config.yaml
n_layer: 12
d_model: 128
n_head: 2
n_kv_head: 2
head_dim: 64
d_mlp: 512
vocab_size: 8192
activation: "squared_relu"
norm: "rmsnorm"
norm_place: "pre"
norm_eps: 1e-06
positions: "learned+rope"
rope_base: 73400.0
rope_fraction: 1.0
qk_norm: true
attn_scale: 0.148
bias: "none"
tie_embeddings: "early"
parallel_block: false
extras: ["local attention windows", "shifted keys", "gated attention", "value embeddings", "an embedding shortcut", "learned residual scales", "capped logits"]
init: "normal"
init_std_qkv: 0.0195
init_std_o: 0.00398
init_std_up: 0.0195
init_std_down: 0.00398
optimizer: "adamw"
lr: 0.0027
lr_mult_qkv: 0.4
beta1: 0.9
beta2: 0.99
lr_head: 0.0139
warmup_steps: 248
schedule: "wsd"
decay_fraction: 0.764
decay_shape: "sqrt"
final_lr_fraction: 0.1
batch_tokens: [16384, 32768]
seq_len: 2048
doc_mask: true
train_tokens: 170900000
steps: 7047
dataset: "wikipedia_en"
Each number is 50 + 15 x the weight over its row's rms, rounded and kept within 0 to 99. Layers, rows and columns count from 0. The size before them is the row's rms in percent of the matrix's.

# layer 4 MLP down (transposed), 512x128, rms 0.139, rows 76-130, columns 64-127
096:64 41 38 51 58 32 38 38 63 33 29 36 14 38 35 61 85 55 34 35 31 65 49 77 55 72 48 70 63 47 33 59 50 35 51 47 70 31 56 37 69 50 81 36 71 55 57 66 56 17 55 89 41 37 53 78 53 39 37 16 53 38 45 56
104:57 33 51 59 43 52 59 66 58 45 57 40 50 57 64 57 50 59 35 83 55 47 50 39 77 70 43 82 39 54 47 54 55 45 44 39 55 41 69 29 55 48 54 82 84 41 40 46 35 46 40 48 64 42 41 72 35 79 55 67 57 65 31 64
094:61 63 55 42 49 40 78 57 35 53 44 76 16 56 36 36 19 43 71 31 54 78 38 63 53 90 36 35 31 55 40 72 26 40 31 42 41 60 62 49 34 23 52 55 57 38 53 50 62 50 88 58 42 24 45 60 41 47 79 58 37 42 09 50
101:50 20 45 53 57 63 74 62 35 56 38 42 61 14 80 33 66 45 33 67 52 22 62 30 77 51 47 62 45 53 62 18 54 51 51 35 42 30 36 60 43 53 64 53 41 34 84 77 41 40 36 40 20 44 55 47 50 55 59 35 29 47 45 53
104:70 90 56 40 40 52 53 55 79 34 56 51 45 40 55 56 60 55 28 60 34 46 21 73 45 25 61 52 64 63 53 51 45 57 61 20 53 43 72 35 65 31 64 73 65 50 52 27 24 66 46 33 33 21 68 56 52 25 49 57 29 31 70 27
099:43 36 54 52 58 68 64 69 45 60 51 55 45 52 36 56 04 63 46 39 72 44 50 11 49 31 70 73 50 62 62 45 46 39 47 43 67 24 78 49 72 44 68 30 55 67 43 42 36 17 53 62 64 53 53 82 23 45 79 61 52 42 36 43
097:33 57 17 83 64 42 67 60 51 37 30 39 59 39 35 65 57 52 73 31 25 74 49 61 49 62 44 63 55 51 58 43 48 58 60 61 68 46 44 48 55 72 56 55 31 45 55 54 42 52 82 72 35 15 54 80 34 28 49 27 61 88 59 32
095:31 52 51 74 44 52 49 64 70 49 55 67 54 40 63 99 38 56 69 62 43 40 64 35 50 54 49 36 66 51 40 63 59 59 83 48 72 40 63 57 59 44 56 58 43 33 76 62 34 35 50 62 59 51 73 45 48 55 44 44 60 48 51 28
094:44 53 52 56 35 57 17 81 36 36 30 65 28 67 68 48 35 58 63 55 50 68 65 51 63 74 67 47 39 45 53 56 60 35 35 59 46 33 63 50 64 55 63 62 72 52 31 64 21 35 60 60 44 35 21 46 46 48 76 39 63 33 46 65
094:61 33 56 56 61 21 46 57 57 76 68 68 35 26 68 65 38 63 67 63 13 64 72 46 76 78 25 28 77 69 50 49 36 77 27 39 62 43 52 71 54 70 67 59 57 44 45 40 39 44 62 55 39 36 65 31 48 68 59 44 65 43 36 61
102:54 60 38 53 52 59 44 74 56 55 35 53 47 36 57 46 12 44 83 48 53 60 34 42 41 63 67 39 40 57 41 69 71 35 56 48 58 60 45 40 69 99 73 52 48 64 65 28 41 72 42 50 62 45 43 26 55 60 64 61 66 26 28 50
097:52 67 61 50 57 54 52 57 59 65 45 57 52 35 66 71 57 46 25 17 46 51 41 67 58 71 35 38 52 49 23 41 24 46 37 71 47 87 29 79 58 18 49 48 57 44 40 58 59 34 30 51 58 46 56 38 74 78 40 53 34 53 31 59
096:51 41 60 56 50 41 51 50 47 36 46 26 60 74 31 51 47 61 55 40 27 43 56 68 65 82 34 52 68 65 37 23 56 48 49 60 48 68 87 42 41 69 31 36 51 23 63 69 60 38 40 45 42 41 47 59 26 67 43 39 58 68 14 50
096:52 61 56 72 54 42 56 37 41 57 37 61 64 50 41 67 54 84 56 42 39 65 31 71 59 71 47 33 51 73 51 27 67 31 37 42 65 52 36 67 20 42 54 74 55 45 40 60 48 65 57 56 64 59 54 70 40 62 94 51 50 43 53 41
091:58 51 47 69 19 29 67 57 71 59 60 18 55 62 44 43 76 60 37 35 17 57 70 49 47 81 48 61 70 71 47 54 59 51 47 36 79 53 30 44 36 42 57 66 49 26 42 51 35 42 36 38 56 49 53 55 61 65 39 68 30 52 58 32
097:52 45 48 61 60 54 39 49 41 33 49 63 29 77 57 62 55 60 63 70 67 43 67 72 58 39 50 35 29 68 52 50 26 41 75 82 34 41 82 47 43 57 46 39 32 47 70 44 34 58 49 73 39 50 45 53 41 23 65 47 07 47 28 30
093:54 51 30 73 71 34 62 42 58 24 61 62 22 50 48 84 66 71 35 39 41 44 62 41 38 71 40 55 61 32 25 51 65 53 70 29 41 67 66 41 43 31 64 51 58 12 65 53 45 39 33 58 58 54 41 76 35 25 51 76 46 62 60 55
093:28 37 70 63 55 37 27 66 56 36 38 56 53 40 25 63 43 42 66 26 30 53 47 54 44 63 53 49 40 61 63 85 18 43 60 46 62 29 55 59 43 53 68 80 57 55 41 53 71 57 62 29 25 96 33 18 59 39 65 64 43 31 51 44
100:77 50 65 60 58 38 46 44 43 60 48 58 32 55 52 68 41 53 42 80 33 86 53 58 49 50 27 51 70 76 52 51 40 38 35 36 44 29 42 47 47 30 36 28 43 47 48 38 52 38 15 49 68 58 51 62 48 72 69 32 97 34 30 49
098:39 50 76 82 57 22 41 38 60 34 36 84 31 47 24 18 70 63 54 53 49 72 35 49 51 42 60 59 57 50 48 70 54 49 62 56 29 86 58 67 40 47 46 38 64 64 79 47 28 85 67 35 63 56 35 56 45 54 45 68 43 39 47 37
101:66 41 58 69 58 63 46 29 44 38 46 30 22 56 47 64 44 57 52 61 38 54 54 59 43 52 23 45 48 43 69 41 53 33 56 77 77 71 50 34 45 38 62 33 49 80 41 50 63 36 45 26 56 28 63 32 35 69 60 33 31 43 48 34
120:58 24 71 42 29 45 69 33 43 56 41 43 64 31 55 80 74 41 48 49 69 69 38 50 99 76 27 27 25 28 73 57 37 44 28 50 56 50 42 50 46 54 57 64 62 44 27 54 55 23 43 34 47 60 49 47 37 54 31 53 53 56 28 63
108:54 56 37 34 55 33 20 52 67 51 47 65 44 57 83 30 52 35 45 53 46 72 55 55 51 38 76 45 54 56 31 57 55 30 68 64 32 55 68 55 58 89 41 61 63 23 69 70 15 51 40 69 62 23 62 25 55 44 48 62 45 63 55 48
090:51 42 55 77 58 44 53 54 60 30 30 38 50 46 36 52 50 54 32 33 35 32 58 64 42 83 49 37 31 51 53 73 48 37 46 81 67 25 47 70 47 23 47 66 42 42 36 44 29 58 54 50 72 87 50 51 54 62 54 29 43 36 39 43
108:71 76 30 54 60 51 61 39 53 43 59 21 40 60 42 68 56 32 48 60 63 53 51 86 72 58 53 36 47 75 35 34 52 39 48 32 71 51 31 34 18 47 54 60 51 47 51 48 58 38 46 14 47 65 61 61 40 25 42 36 46 44 53 35
115:35 60 34 38 31 46 44 64 14 34 46 45 62 45 43 41 59 53 62 65 48 51 26 58 44 31 71 41 59 50 59 55 42 65 40 32 37 91 51 53 54 51 50 43 69 78 42 54 41 36 20 20 48 48 39 46 60 42 54 66 35 42 57 76
103:50 43 50 26 45 46 48 42 36 38 20 73 75 50 65 57 62 28 69 62 41 64 43 74 71 61 57 55 38 59 67 40 29 47 29 60 40 50 53 44 45 62 42 70 58 31 27 76 45 42 23 49 25 37 29 70 56 62 67 29 39 78 29 26
099:46 55 48 49 43 43 23 21 33 61 28 68 54 37 68 31 63 44 40 56 41 83 65 15 46 71 32 25 41 59 43 46 34 57 44 47 26 53 59 29 50 48 76 72 50 40 51 60 57 55 30 34 48 92 06 39 58 49 76 64 65 75 40 49
100:49 60 40 43 54 30 39 60 61 48 43 69 61 22 48 76 51 50 49 43 34 42 46 45 34 85 48 58 60 55 67 39 69 56 63 45 64 36 30 76 65 72 48 31 62 60 42 61 58 68 67 33 66 52 51 70 39 41 48 37 62 68 58 30
081:56 52 51 74 47 37 50 29 39 54 56 49 48 55 34 87 27 30 41 35 44 47 88 99 68 83 43 57 56 54 63 72 46 59 72 53 71 47 66 54 79 59 37 31 47 95 52 52 56 39 42 46 65 50 35 57 44 26 55 58 49 54 46 41
089:66 60 41 31 49 32 47 57 53 51 80 77 53 52 65 51 63 65 51 36 37 69 35 49 48 84 69 36 54 25 38 35 26 53 33 57 19 45 50 75 43 31 81 50 46 48 43 51 67 51 46 24 57 49 61 48 56 22 60 72 46 44 31 47
105:45 77 44 63 30 47 47 61 61 54 05 24 58 67 54 41 73 26 35 66 63 36 48 46 43 25 23 72 44 81 35 40 54 61 45 45 68 63 45 39 35 41 38 53 43 46 29 55 52 40 40 36 59 45 25 63 43 28 50 32 36 46 43 48
090:48 70 37 42 62 56 51 38 36 36 49 56 59 40 58 40 30 50 30 51 42 52 32 46 53 60 39 65 85 33 50 75 66 78 40 71 34 55 44 51 55 67 50 55 49 21 56 21 38 40 33 54 70 39 35 26 59 54 73 52 69 47 45 81
108:50 26 48 64 50 34 01 80 46 72 60 29 53 36 64 46 57 55 23 37 34 74 24 40 47 72 51 33 20 57 52 61 32 59 42 52 51 45 52 51 64 58 35 52 57 52 33 35 35 17 53 40 25 73 48 24 58 56 38 45 67 37 55 66
097:48 16 52 68 60 47 61 58 45 61 58 76 53 29 18 50 65 55 56 60 49 30 51 34 66 45 56 22 58 54 31 62 23 48 53 37 50 47 41 46 63 44 79 41 32 65 55 34 65 38 42 21 57 38 70 69 42 33 78 41 48 42 43 68
086:22 54 70 83 54 57 35 22 47 71 08 50 43 71 60 14 51 56 48 60 44 64 56 50 65 66 41 59 57 56 37 85 70 40 34 48 68 29 70 48 46 80 54 67 49 80 38 64 53 39 66 53 48 48 46 60 49 39 73 44 26 46 37 41
103:66 50 47 43 41 70 83 49 57 42 39 50 52 39 54 99 44 25 43 51 71 64 44 57 35 71 57 42 21 49 43 54 52 57 52 36 37 39 66 27 30 45 10 71 38 47 42 80 39 62 42 30 43 58 52 66 30 66 50 36 57 71 35 50
092:49 57 64 62 58 45 38 57 28 66 41 30 78 49 52 19 58 63 57 42 64 43 42 81 62 39 38 55 65 54 29 53 50 43 21 56 57 51 39 65 45 88 51 60 54 64 34 61 30 35 70 45 51 25 59 47 39 81 64 36 15 51 47 48
100:65 45 50 45 40 50 81 36 42 46 37 55 16 44 77 36 82 40 25 25 52 59 69 57 61 63 19 46 26 36 49 57 65 38 31 37 62 40 63 33 36 32 43 52 56 52 58 79 50 11 59 34 53 71 43 78 47 59 50 55 42 49 56 54
102:79 40 43 48 56 54 46 53 56 21 16 54 53 46 78 57 59 33 66 34 68 65 37 45 40 66 45 75 57 54 35 70 26 28 49 63 45 40 60 51 30 47 32 54 35 41 67 48 69 41 37 31 55 63 60 73 49 76 80 76 46 66 43 58
105:57 87 71 27 39 29 71 48 74 73 28 39 61 08 57 38 52 40 61 32 33 48 66 50 73 57 41 37 19 62 80 54 57 48 27 35 33 66 57 51 60 48 38 66 51 42 58 39 26 42 52 31 53 69 34 71 44 58 57 43 50 72 37 43
101:56 64 57 44 49 60 37 74 37 56 72 70 49 24 50 69 50 48 84 72 60 64 52 75 53 37 60 44 50 59 53 73 30 49 45 65 63 56 48 53 59 51 87 54 20 51 40 43 55 39 44 44 54 40 45 50 18 36 53 24 43 47 40 34
094:58 67 27 50 48 48 38 45 56 72 37 52 31 25 61 75 53 44 48 36 58 62 61 44 54 79 44 87 50 46 56 51 75 66 43 22 44 59 39 53 56 45 59 46 43 49 46 48 33 36 57 61 71 35 60 76 15 56 52 30 52 82 48 56
099:47 32 59 79 59 38 50 31 64 53 15 58 36 71 51 53 28 40 30 61 42 35 66 57 18 75 18 46 39 39 59 57 34 46 85 61 22 51 82 53 44 50 54 56 34 70 71 60 57 48 29 54 43 58 54 17 63 40 59 38 65 42 65 44
099:53 48 54 45 21 65 36 67 58 64 36 62 17 57 68 60 61 49 66 84 47 42 47 17 76 67 70 48 43 46 45 43 21 36 49 37 29 69 78 55 69 32 67 54 48 62 42 71 75 41 56 21 30 50 50 57 46 56 49 57 31 54 33 25
094:49 42 50 38 33 54 44 62 54 32 42 51 30 61 62 59 49 52 59 47 47 59 75 63 45 77 34 51 50 48 55 71 76 49 53 54 47 55 59 60 48 54 02 35 52 55 38 42 36 53 36 68 59 76 63 57 59 58 76 61 41 56 47 34
114:58 58 42 80 69 40 36 57 70 25 40 78 60 49 62 45 30 45 72 33 44 48 66 63 39 28 37 34 72 54 44 52 37 50 47 63 69 60 63 65 36 60 33 55 71 46 38 52 17 18 53 70 63 32 57 48 38 56 37 64 20 39 68 57
104:44 47 64 54 58 30 70 45 20 53 75 47 28 23 42 63 43 67 38 56 28 49 62 37 65 50 44 45 44 65 23 66 43 55 46 52 64 42 43 74 57 23 66 32 72 74 46 42 69 61 35 43 60 43 60 51 31 60 55 59 38 55 32 57
102:47 87 50 70 65 30 54 38 38 63 46 13 53 55 42 41 59 42 41 37 54 65 48 19 35 29 51 46 50 58 44 68 43 37 67 33 64 50 20 63 74 76 44 70 50 54 19 54 39 55 54 35 40 73 64 49 63 33 48 71 48 35 54 39
113:61 40 61 36 68 28 13 58 63 52 46 51 49 45 58 32 78 54 55 66 53 55 39 80 26 25 26 58 54 44 23 74 58 47 44 30 74 43 60 24 48 46 14 58 58 77 41 61 53 41 30 45 63 44 59 37 61 42 73 83 59 60 41 44
089:63 49 39 57 51 46 40 48 38 80 68 41 46 29 26 61 70 72 67 44 37 44 66 59 43 82 39 27 41 83 54 72 87 36 47 37 56 38 61 67 56 33 50 56 49 83 29 56 31 80 73 61 52 45 53 60 61 58 63 16 45 47 41 49
101:60 44 68 72 42 63 30 65 48 41 53 48 27 42 32 58 62 67 63 27 29 33 33 65 41 65 57 44 59 56 69 43 30 48 29 51 35 63 52 71 60 41 80 54 52 66 66 49 65 41 53 61 32 26 43 56 61 60 68 40 69 41 56 46
094:67 60 51 52 54 50 32 58 41 60 47 54 41 76 45 42 57 43 45 37 38 83 94 73 27 80 55 61 43 47 45 70 28 28 16 63 32 52 48 35 64 72 36 70 44 68 57 58 49 50 43 38 47 46 62 82 68 38 35 51 63 53 47 50
092:45 47 61 45 56 50 61 67 46 30 68 30 80 61 47 70 18 30 34 56 65 29 33 77 57 65 60 65 45 33 43 37 50 88 41 58 67 45 43 62 46 55 49 71 65 46 47 42 38 69 48 48 46 49 41 51 63 34 41 42 62 47 31 23
099:25 42 28 62 60 52 82 47 35 45 52 53 30 55 50 64 58 58 53 53 55 14 55 68 54 45 68 55 54 32 58 70 43 46 53 86 14 39 46 66 44 34 64 36 63 60 49 24 65 45 25 40 64 43 55 78 57 56 44 42 71 43 48 39
# layer 4 MLP up, 512x128, rms 0.149, rows 77-130, columns 64-127
102:22 66 34 54 57 49 45 24 51 64 44 40 70 54 33 36 82 49 62 65 36 56 50 50 50 49 36 54 48 33 67 37 54 24 54 40 83 57 45 41 78 52 46 33 42 45 22 59 45 34 64 63 56 42 31 41 53 20 57 28 49 29 64 68
091:72 59 67 37 59 77 46 66 25 49 36 81 47 65 54 32 38 50 63 71 48 34 27 49 27 46 43 61 41 64 40 32 39 40 41 76 83 79 45 23 53 45 53 62 50 52 70 38 53 33 53 73 45 18 46 59 48 38 47 58 43 17 50 37
100:49 82 31 44 51 67 57 13 49 68 35 32 52 83 46 40 43 50 52 65 42 53 48 67 56 41 26 59 57 63 29 56 56 44 56 24 56 60 32 09 76 57 58 70 58 60 44 49 57 52 49 39 55 42 71 42 64 51 44 56 34 45 76 66
106:49 53 50 34 68 82 55 51 81 64 66 37 16 71 36 49 16 47 12 42 52 47 52 56 52 35 41 46 57 36 61 65 51 58 50 57 71 40 22 35 50 42 32 56 24 39 38 38 68 43 66 38 67 47 49 40 46 46 54 61 49 32 42 67
101:25 51 17 26 78 63 46 36 51 69 56 48 34 36 47 71 50 49 54 52 23 42 33 59 57 47 47 45 45 99 47 61 55 79 50 41 32 24 32 53 36 49 34 49 52 67 64 39 31 71 33 27 45 28 36 25 69 17 41 37 63 50 65 43
094:24 63 37 51 78 43 64 46 51 28 42 72 71 14 39 54 42 42 54 48 41 49 55 33 50 37 24 49 50 48 61 41 42 52 81 81 57 44 29 46 69 73 46 20 34 49 59 73 31 49 71 62 19 30 42 46 40 33 32 32 62 51 50 35
090:54 32 41 56 42 72 50 66 61 55 42 50 42 56 62 64 43 51 70 55 19 26 82 56 43 27 35 35 60 52 67 57 43 58 73 34 75 39 27 77 39 38 31 43 58 41 39 45 42 59 47 27 38 51 66 67 48 41 26 40 19 58 42 31
091:40 78 60 54 72 47 45 57 64 55 70 70 65 26 55 37 71 41 62 48 54 44 40 37 43 53 34 40 32 59 45 55 51 41 26 27 69 78 33 51 59 55 52 67 42 25 29 59 63 41 61 59 28 41 51 44 68 22 41 65 21 42 66 40
094:45 48 67 59 52 55 64 45 69 50 33 43 47 28 50 51 42 70 33 42 48 61 64 53 62 46 49 69 61 46 48 42 65 62 21 32 55 54 69 31 64 39 55 52 84 16 62 48 53 51 58 79 51 45 61 47 71 51 33 20 46 39 44 44
099:44 34 43 33 37 52 58 26 69 46 63 57 41 56 40 31 49 71 30 46 56 64 71 52 35 47 40 42 66 78 32 37 46 56 53 86 53 39 42 32 50 51 51 47 18 69 45 37 49 53 58 59 53 32 39 34 53 65 49 31 52 46 45 49
093:66 25 65 79 45 73 64 43 46 60 28 49 66 28 68 45 29 28 29 60 81 58 56 58 55 29 61 51 58 59 14 64 53 36 40 46 72 65 30 42 54 45 36 63 61 56 61 80 47 40 52 48 64 50 41 45 54 70 50 33 52 38 76 52
085:52 51 43 51 63 38 56 67 59 63 11 48 39 70 28 48 34 56 52 57 40 78 36 33 25 49 30 40 63 38 42 36 35 35 64 47 70 60 55 57 39 72 65 47 37 64 29 54 21 38 45 37 37 38 45 61 38 44 50 27 27 51 61 41
092:38 46 46 52 60 62 30 55 54 84 55 52 30 58 30 20 36 47 20 47 50 43 48 61 34 48 55 55 70 55 67 30 70 71 57 43 57 52 76 40 26 57 29 73 37 43 40 40 28 33 34 39 73 57 47 69 57 42 43 43 45 63 67 66
089:42 65 63 48 61 55 44 40 82 79 47 67 26 63 48 48 42 59 37 63 50 66 34 57 45 57 25 28 54 39 74 41 41 68 18 80 65 36 57 23 49 66 51 42 55 31 51 77 40 41 27 55 22 43 51 49 59 41 57 03 45 38 41 54
100:52 63 17 27 31 44 40 57 46 42 39 52 46 53 56 68 18 55 40 56 43 51 21 46 63 33 36 46 67 49 32 59 29 42 41 38 55 27 74 30 44 46 52 52 57 55 51 58 39 76 40 70 25 56 36 27 63 26 45 24 34 66 55 55
089:56 36 44 68 48 34 50 33 43 31 43 30 38 90 47 41 34 53 34 47 54 35 68 56 54 23 64 48 35 40 53 58 26 45 57 52 25 32 46 40 49 30 26 35 58 32 54 47 55 39 40 44 47 62 37 78 54 29 55 64 50 80 66 64
090:46 46 47 31 68 63 65 46 56 73 61 43 23 38 62 48 32 73 44 32 53 34 32 54 50 45 46 49 87 36 30 50 68 41 79 54 72 49 63 51 71 47 62 44 38 35 51 77 16 51 63 55 58 47 42 47 55 18 41 50 46 70 66 54
094:73 49 67 54 44 35 66 45 38 41 44 60 32 59 61 56 41 28 34 69 48 83 67 52 51 24 11 56 56 69 66 46 33 41 38 70 61 74 47 29 52 69 34 46 54 41 58 49 45 25 34 70 68 65 51 44 69 66 50 61 78 15 69 48
095:38 56 41 41 34 51 30 73 48 58 45 37 30 60 58 25 33 59 48 48 45 36 48 33 66 43 36 40 60 24 50 57 91 78 40 26 45 45 86 32 48 85 48 38 56 49 46 62 37 32 70 61 56 44 24 32 55 61 38 47 51 43 62 35
101:41 50 32 30 60 38 74 65 49 48 43 41 75 42 22 31 18 34 72 17 57 40 55 46 55 42 65 31 54 44 45 61 28 42 73 57 35 56 36 53 49 60 60 70 69 51 57 40 30 58 56 46 55 65 26 40 57 47 37 41 50 53 77 59
126:76 54 47 50 66 39 59 67 64 58 39 44 23 56 19 42 50 47 77 78 65 49 56 45 31 41 50 49 74 57 33 55 42 26 49 40 38 27 78 43 65 57 10 72 46 18 57 26 46 62 52 72 61 38 54 29 52 60 58 46 49 64 68 39
107:45 51 20 54 31 67 72 68 62 45 29 37 38 33 36 45 35 22 42 42 47 39 23 40 35 33 31 45 68 51 52 46 41 35 30 55 36 76 44 61 34 48 30 72 64 47 39 39 32 23 65 68 69 39 39 59 76 59 74 46 38 54 68 62
084:50 70 67 53 84 67 52 51 65 74 33 71 37 39 48 27 61 54 42 42 80 39 38 61 60 41 32 67 55 86 46 63 56 52 59 75 52 53 55 43 59 73 26 38 77 30 57 48 48 54 72 81 52 83 48 53 61 51 30 42 40 66 58 46
113:56 83 67 51 30 48 51 52 73 64 49 64 34 56 43 46 41 51 35 24 54 57 59 24 21 42 57 63 51 47 30 37 49 53 48 59 60 55 58 54 39 43 43 32 32 45 86 51 56 54 68 75 37 49 70 29 49 42 42 52 18 48 59 59
113:51 54 43 21 51 68 73 59 60 47 20 24 62 60 53 55 80 63 72 35 57 42 61 60 62 28 42 62 72 69 61 23 72 61 66 53 36 22 27 20 56 52 57 52 43 31 66 51 69 45 46 67 39 37 62 46 58 38 36 47 50 33 64 52
104:66 57 40 21 77 57 48 64 49 69 45 60 43 74 38 54 36 62 45 48 57 42 55 26 48 49 22 35 25 38 51 24 65 22 66 45 72 42 56 58 71 41 33 40 47 68 50 36 62 43 68 56 35 36 52 43 34 49 77 51 36 65 65 65
102:44 50 66 53 74 67 70 72 65 56 74 90 59 48 49 55 55 38 40 29 60 78 44 38 53 57 38 58 55 31 37 44 60 85 34 51 36 63 51 44 75 61 48 57 36 42 36 46 44 63 71 75 36 50 62 65 42 32 47 37 47 36 64 51
109:43 30 50 54 47 70 63 42 37 32 56 59 55 52 38 56 46 72 51 55 59 58 65 35 40 47 41 53 38 55 37 34 47 40 44 45 48 37 77 26 51 34 51 53 43 66 54 79 32 61 57 56 53 72 64 27 57 49 38 55 55 41 47 72
073:43 47 45 54 59 51 68 41 44 56 51 30 39 45 53 74 43 63 32 76 31 24 40 88 47 46 41 65 43 26 35 73 60 57 55 57 76 26 71 54 62 79 15 42 77 65 65 66 60 42 56 64 74 38 45 61 81 73 40 34 46 25 72 53
092:73 40 86 46 24 48 34 55 54 34 58 33 67 52 66 40 60 76 47 51 41 35 40 30 47 39 53 52 58 45 38 29 32 27 59 61 45 35 24 21 25 64 40 32 63 49 12 49 56 41 48 53 54 50 35 57 57 36 21 59 43 40 54 37
113:62 29 61 47 58 39 48 59 43 40 39 63 41 66 55 41 56 83 29 31 70 87 52 58 58 39 42 30 60 16 54 48 35 60 30 37 68 43 69 44 87 66 49 10 36 35 51 45 29 39 72 61 44 67 35 53 45 44 25 52 36 44 56 79
091:68 72 54 32 53 46 61 37 60 58 15 33 37 38 57 70 27 40 14 35 38 51 65 56 11 41 20 28 36 73 76 21 60 29 52 69 51 50 50 40 53 55 44 60 44 85 48 38 20 63 41 70 39 50 32 61 36 25 47 45 56 52 78 64
105:50 62 40 07 49 65 70 42 53 36 53 39 45 59 21 46 61 30 54 49 35 50 57 51 52 30 31 34 63 60 49 52 48 26 41 67 36 59 71 58 56 57 64 36 49 24 63 65 60 70 61 72 75 43 29 38 56 42 55 54 20 72 38 56
096:63 49 56 41 52 72 65 52 50 71 54 40 31 47 55 52 31 60 24 38 49 46 56 54 85 48 66 48 46 75 65 22 40 50 32 64 25 36 74 39 24 42 25 57 46 45 64 42 42 73 64 57 75 39 42 55 72 51 59 27 09 55 88 61
079:29 71 42 52 45 45 53 43 59 56 61 43 47 38 41 10 49 46 34 44 36 47 67 32 61 43 52 67 59 60 71 60 67 77 30 37 45 54 68 35 34 39 65 46 41 46 27 68 43 54 68 34 43 88 63 62 50 34 21 56 37 46 65 52
102:47 45 70 29 58 61 30 37 47 54 69 46 66 48 56 43 48 58 60 44 63 42 53 49 28 39 39 66 60 33 32 56 71 57 93 40 45 55 40 84 50 67 53 38 61 64 43 50 65 47 90 74 40 50 55 29 45 24 70 56 31 36 74 82
089:35 41 44 71 25 71 44 61 66 56 62 73 44 53 58 35 29 72 33 64 56 47 62 40 44 39 40 59 36 66 67 27 19 51 51 48 76 84 69 30 44 41 31 44 56 51 43 42 31 68 45 66 42 32 37 49 56 40 57 31 30 32 55 79
096:60 32 46 24 49 55 83 40 58 48 30 44 57 54 37 35 63 62 47 67 83 39 69 75 65 28 74 46 53 65 62 77 49 68 77 52 77 55 41 31 45 65 30 66 52 22 38 62 46 36 49 79 33 19 54 48 64 64 67 60 41 59 61 59
104:44 31 16 51 57 67 63 73 56 56 60 70 30 46 29 50 49 55 64 54 57 68 46 56 37 48 64 51 65 37 46 63 33 34 61 48 54 66 31 65 48 39 58 47 29 46 35 69 28 30 90 38 59 42 55 52 60 29 34 34 60 26 69 80
103:36 50 30 31 45 64 61 50 59 69 57 55 49 45 36 38 39 58 78 56 43 67 67 24 06 42 41 77 15 47 50 41 49 54 43 73 61 48 99 53 45 35 55 43 44 43 37 39 52 44 64 63 50 38 50 32 52 52 65 31 48 16 74 47
105:75 52 49 26 43 80 57 62 50 70 61 40 66 41 51 27 14 65 28 50 62 73 55 27 67 45 27 29 60 45 26 55 63 71 63 67 54 25 54 53 79 65 53 26 54 29 65 73 64 65 63 46 35 27 40 60 63 56 48 37 53 60 59 65
093:51 51 41 34 24 48 47 38 57 61 31 37 46 56 54 44 48 53 74 29 48 42 55 45 40 38 58 83 25 67 54 46 66 53 28 40 72 28 43 28 47 52 37 50 38 68 27 46 41 50 42 45 12 53 67 45 38 70 17 42 53 67 73 53
101:60 58 47 60 36 52 44 60 44 34 34 36 34 33 44 48 80 50 44 57 27 59 51 67 45 37 48 54 37 60 57 78 77 59 32 33 20 65 55 38 28 72 44 56 66 54 39 45 31 51 69 40 64 68 59 54 63 49 43 30 43 41 65 61
102:40 47 64 32 59 44 74 50 43 54 76 42 30 54 41 36 41 57 50 41 54 54 27 59 44 53 46 51 50 38 35 57 47 36 65 36 55 22 27 44 59 36 53 55 54 53 50 36 56 55 51 69 57 43 34 23 76 58 36 65 45 68 54 58
092:70 64 63 19 70 38 76 70 51 76 57 27 34 40 65 47 31 61 67 54 66 49 65 62 50 29 61 31 42 55 57 47 77 19 66 44 51 43 71 33 26 68 54 58 40 52 60 52 19 48 53 55 55 44 68 41 38 49 54 41 34 70 69 61
110:56 71 49 53 68 38 54 24 43 76 60 60 41 43 54 29 58 52 69 33 79 41 68 65 36 27 36 90 75 65 45 64 58 61 50 49 19 34 71 65 86 52 41 40 52 55 55 36 63 41 46 74 54 46 61 22 53 63 60 49 60 51 49 39
106:55 62 31 24 34 50 64 59 38 58 40 32 58 71 37 57 38 35 65 41 84 51 38 52 22 35 69 44 72 50 44 40 60 55 45 33 33 30 73 20 32 62 28 59 61 55 46 60 60 52 57 52 38 53 56 31 38 46 42 42 37 65 52 46
099:49 41 32 48 68 55 16 55 60 35 30 62 48 41 47 36 43 42 35 36 45 40 53 22 55 29 62 70 40 41 51 38 35 63 45 60 52 53 64 68 44 82 70 79 45 28 55 24 48 53 70 60 30 38 47 60 62 32 26 55 37 36 54 48
119:48 69 41 34 52 55 59 22 65 55 56 84 55 46 39 51 32 50 66 69 56 79 46 60 18 34 28 41 65 47 13 44 56 66 28 59 54 40 34 40 52 56 55 47 58 57 75 63 30 28 34 61 50 55 36 54 45 52 50 31 10 48 56 46
088:37 45 44 44 57 46 82 56 50 81 65 50 54 28 56 49 37 32 25 38 57 46 42 60 48 57 46 56 36 69 34 35 54 32 78 53 72 30 66 46 43 94 53 29 57 27 40 48 53 59 24 38 11 47 38 45 64 40 43 68 41 29 83 35
099:47 55 37 34 86 73 54 54 43 66 48 47 50 80 31 31 26 47 58 52 52 76 84 46 32 38 25 39 49 59 65 50 45 55 53 63 60 53 58 29 80 40 60 50 25 50 57 72 59 42 79 22 59 52 47 69 42 47 33 74 44 40 51 72
094:50 75 39 60 65 68 39 25 51 48 40 70 32 35 21 43 47 27 71 39 75 45 47 41 67 33 40 64 43 77 50 56 54 37 50 61 45 55 40 42 57 47 52 25 44 44 54 53 83 25 51 59 21 35 17 36 52 67 43 41 54 55 72 49
096:31 32 59 68 40 66 70 49 54 56 47 59 33 35 25 48 72 75 59 49 48 60 69 40 46 45 25 59 50 85 46 72 58 51 74 54 38 52 51 38 46 46 32 44 32 78 47 56 53 10 61 34 52 60 47 42 50 53 59 62 36 61 71 71
096:38 57 68 57 61 57 34 65 25 39 31 30 28 47 59 36 47 54 54 51 75 42 56 53 57 10 41 35 66 52 66 37 51 42 57 53 44 56 72 15 41 58 78 38 49 59 59 41 39 60 27 47 46 42 43 59 23 49 53 20 31 54 50 33